config = dict(
    n_layer=11,
    d_model=128,
    n_head=4,
    n_kv_head=2,
    head_dim=32,
    d_mlp=320,
    vocab_size=2602,
    activation='swiglu',
    norm='rmsnorm',
    norm_place='pre',
    norm_eps=1e-06,
    positions='rope',
    rope_base=16200.0,
    rope_fraction=1.0,
    qk_norm=False,
    attn_scale=0.177,
    bias='none',
    tie_embeddings=False,
    parallel_block=False,
    init='normal',
    init_std_qkv=0.0423,
    init_std_o=0.00901,
    init_std_up=0.0423,
    init_std_down=0.0057,
    optimizer='muon',
    lr=0.00718,
    lr_mult_o=1.5,
    lr_mult_down=1.5,
    beta1=0.9,
    lr_head=0.00609,
    grad_clip=1.0,
    warmup_steps=200,
    schedule='wsd',
    decay_fraction=0.871,
    decay_shape='pow',
    final_lr_fraction=0.0,
    batch_tokens=[8192, 16384, 32768],
    seq_len=2048,
    doc_mask=True,
    train_tokens=89130000,
    steps=5721,
    dataset='wikipedia_en',
)
Each number is 128 + 24 x the weight over its row's rms, rounded and kept within 0 to 255. Layers, rows and columns count from 0. Numbers have three digits each. The size before them is the row's rms in percent of the matrix's.

# layer 5 attention output (transposed), 128x128, rms 0.0726, rows 83-95,115-127, columns 64-127
104:135138179119146144147122160140123098149122132109137120083136122118154143095132149118145131135124204112108173120153102143159141121184122150121121101169101108166167136092144116164168111160116126
104:113114127122130122122123119119114116116122116128128104133094143082132147147086080139142132090145117113135146131119135113110169097121154126099151112148121103108142110103143133151157149178137062
093:120160109133154113157083100120093135139136110108114168139101140106120130132115120126117139096062161114108123111128134146141153187155116113101114108090126167145147101156086101140118145164134132
101:137156100122158082160110124141111114149167082108120184180140132142155133118104129170190126084123157109160137102150154134131144136121136153157132088093150125119089118125104144141153124151092124
096:137130116127152133118158131159134177108162102132160134145124173141137094149104092100098154111129110102159090098120136114100145190109115130114119114135124161138076144115152147128147154177145120
098:125106110117102131161162147117146139157156138153126150147091106157140106101106143140179132114181172092131114142125160118133127143153136104098114116098149137112130114115169104187113122125149104
097:099143116141108164136185118139127119136155132131109115134128132148123143156115137150144140125131121119163125134170110126093132122140126097111113129113079130198096129128147159140108147105152085
107:139141177116078082094096164107149155139107142137108096140093130081097120135155115137137158127095108122129139095119095090155105098160133123136147134170102142113135114137107121122118156103154153
090:088116154101158106156130121123138113139131133144120142125077108124177078102117119132129100131126111118168129105107162125082144083134113126150110139152087120107179120139107095115151139109130152
098:141117119126130089103152132139161128101149125122112120119116102093121151128107159172123104112129141120131119120124148121104122126161123135158089136123097109137104108147149156087121109105135109
097:060097123127081146110153145126125141120139162139147125124105122147127117118133123103166110119132121156154173120110129131169168120194100114158127158140163116126097136135131102127140122128126088
098:138124132140047079129135125136133118079125138095107097139137191143115135107120112147159103172129113166096115173181077109150112096120113115118136132107125118136118134152129143111152105134137133
106:151117148153114135142101142127151118128151107104121161167129113145111098134137085118122158131158099124134107173124119120120145142102142126118098136125125113110148112092161103101105157071176169
118:168103100132086104062153117110144127110131123160108122148111145107073081133120128110127114122118086103116109159105140110112145109108160126121160137103162114090086105138118157112084122135142116
102:153122150137118150099130145138132141152130144125133149128154142138126085125124159136102048138102131110111137102134130155110118137128099101129084110120145107131088138179130159071114112136130174
107:114139139125118105130149134153157156110132129126117124094129114163136139109157152094111129135176153140173117114111096116129086117137154143156133150104128096105136119115190156128154094055134114
114:102147138119111168114152141106162135103100155159126079111110132078127106151157134137083124183097106172117138177130087130106134128104130075110128167156117098132105106134134081136129125126131134
107:100138138127134166128071103120131087194146135148110146139148098143100111109162134168171099110135115134134170117123155167107110099126144091162118144091169108106144106154112126096126098110100134
113:145140165119121115078096140138119128121147128118125116138150152102149166118141137143107164144105086142097112104108099130147098154111099137160162145150123126148147134151105150048128151134137200
107:131108107089176107144155086109135113095147154136128116119135081150137113118120130109122103144154150165085098115102154087149107116100117151133110120161173131110173151145140093120125115127100130
110:137108089107119154152107098123132099102126123098143145135129112166165115124084147110147108120129145188144116176170187138103138107109107171124118108092142093124110110109125128165144104167125121
110:170113105177115126117108123144111144083125130112110133165153134113077167133137137080151166117148112124132097139151144116176117126133173133130148129149186145142102197111113134110137110098140104
106:137115174116176166162154113109127134171120100127104137126153130163115085125117129103079162122143124120168129140128143111155154123116119126123147132128140145122179124077096113158141148118108135
105:171121075119173164150144126114118130140108100103123141109111103120109116107151109184098103154104133130121119147121111122055063123090153136090147120116090136143177135158133165115113123133125160
097:118119156141148114121111143137110123160133135159161148120150095141130131151072159147113124098112113113167131091093155152121137184166168109183107113114130141107152155150114127118146149129127116
107:098136126128122121077131122148155145107150126156120080094148127131108136121120129094148100138144139139157147079125122133134097104123155117151149122120141186183128140137138153095137118173099103
# layer 5 attention value, 64x128, rms 0.0543, rows 52-63, columns 64-127
101:105131117118121145154162081131110172133122140144110132107167132112116127149132113140083165150124122137152080172144102116109083142132146151148147128124109138135124114153095134111133129097193153
106:147104146098111179095126157146139121166157174097159122127105121139151122090128084114142111132162108118098124169159126089112121127105112137144127091186093105124124148100152154091147153079113130
108:075124129151106153095170149145132163113123156080103101132130139137122119117135163083135133115154129113131138127112111132124161103140143112078117152125102097123156156134120127147116147092130145
099:103131126113164168151160078146124082106130133118116161129152106110100143140151107127121128118117134118140130143160139119178182101140154149138100082107121087111134109169092145079108151136131110
104:150133121146080117121120117162180149100121114105117137105150118094126098183074113129090117100081078153141149095134127143130137123112064147137107130133113099129128128164139166124144115098139123
106:164121162149107081121084128163119141128128094088140133129106102094127108132147111134129156162172096161139124098113173154133124131105142167137110105167153140081119125121123144133167129172114149
101:136139082176143136146142097133160146174164121149123160121138132134121132080074134117114104127143141160108102154136172093136134137117139109135129105124169133118139098168160105143158147172083122
107:184108123097140161098119135144096119163155144145136145125125165134127131180119122103081146119111108082064142172101116128145140134130086156128117125119164112128131114178127122111125164155131146
101:140152101129101118157110145126094174123107143147130097139104124124107100125096134133137121141138110121125154105130077193127121138160141151092143108098158166147192140127155157095146108132126155
106:126106119139132091163131113094110115127124158110128083185146133137092144165106108124131179097136119120115080099125097141098106098093125157075103098140096148116161120154135111169128143159133099
092:133131148104150134143154152118156137121113121159126138110117059139099143148169144145135134131104152097130132125125170129094155144112154141116136137133091174102118142077112071137121125150111126
101:105102098140099135121127120175167148127051158102152116148141133106136137105093155091158088157096109102101128109114117119151132142151118126129152115133143119120128106165123106158138122173130123
# layer 5 MLP gate, 320x128, rms 0.0685, rows 0-1, columns 64-127
108:115135106167138124154117126124125168144136160162156130131127134119147135122071108115147164169128119066130153116148115118118142114145107168146151135153148169147096093143161159115139150123106139
096:104154098120104131138150105111120119165112166112110098123087156156145146148112151129174145085128141090166145111135127135126102187086138129118142165141100168164131144166132184138136151108141122
# layer 5 MLP up, 320x128, rms 0.0664, rows 0-1, columns 64-127
108:133160117116098158119091143129169095154134133117093144159110098132132151156135116130183128149130124171110176121124101131047131181119144131121171102127138140154118112138106111157143157112133129
094:101108115140108121165079111158184130169079127107137137100129122166088144118137093149114130145119104088140142116129106084098113120136124118103126160156102136124139122139114115150166117106158116
# layer 5 MLP down (transposed), 320x128, rms 0.0555, rows 0, columns 64-127
096:118126171142138121165151154148132125116107149121168134127073137117114123151115153098163153113101135100147155143137125121169103131148077133096115111157141131098145165108145203162178093095138124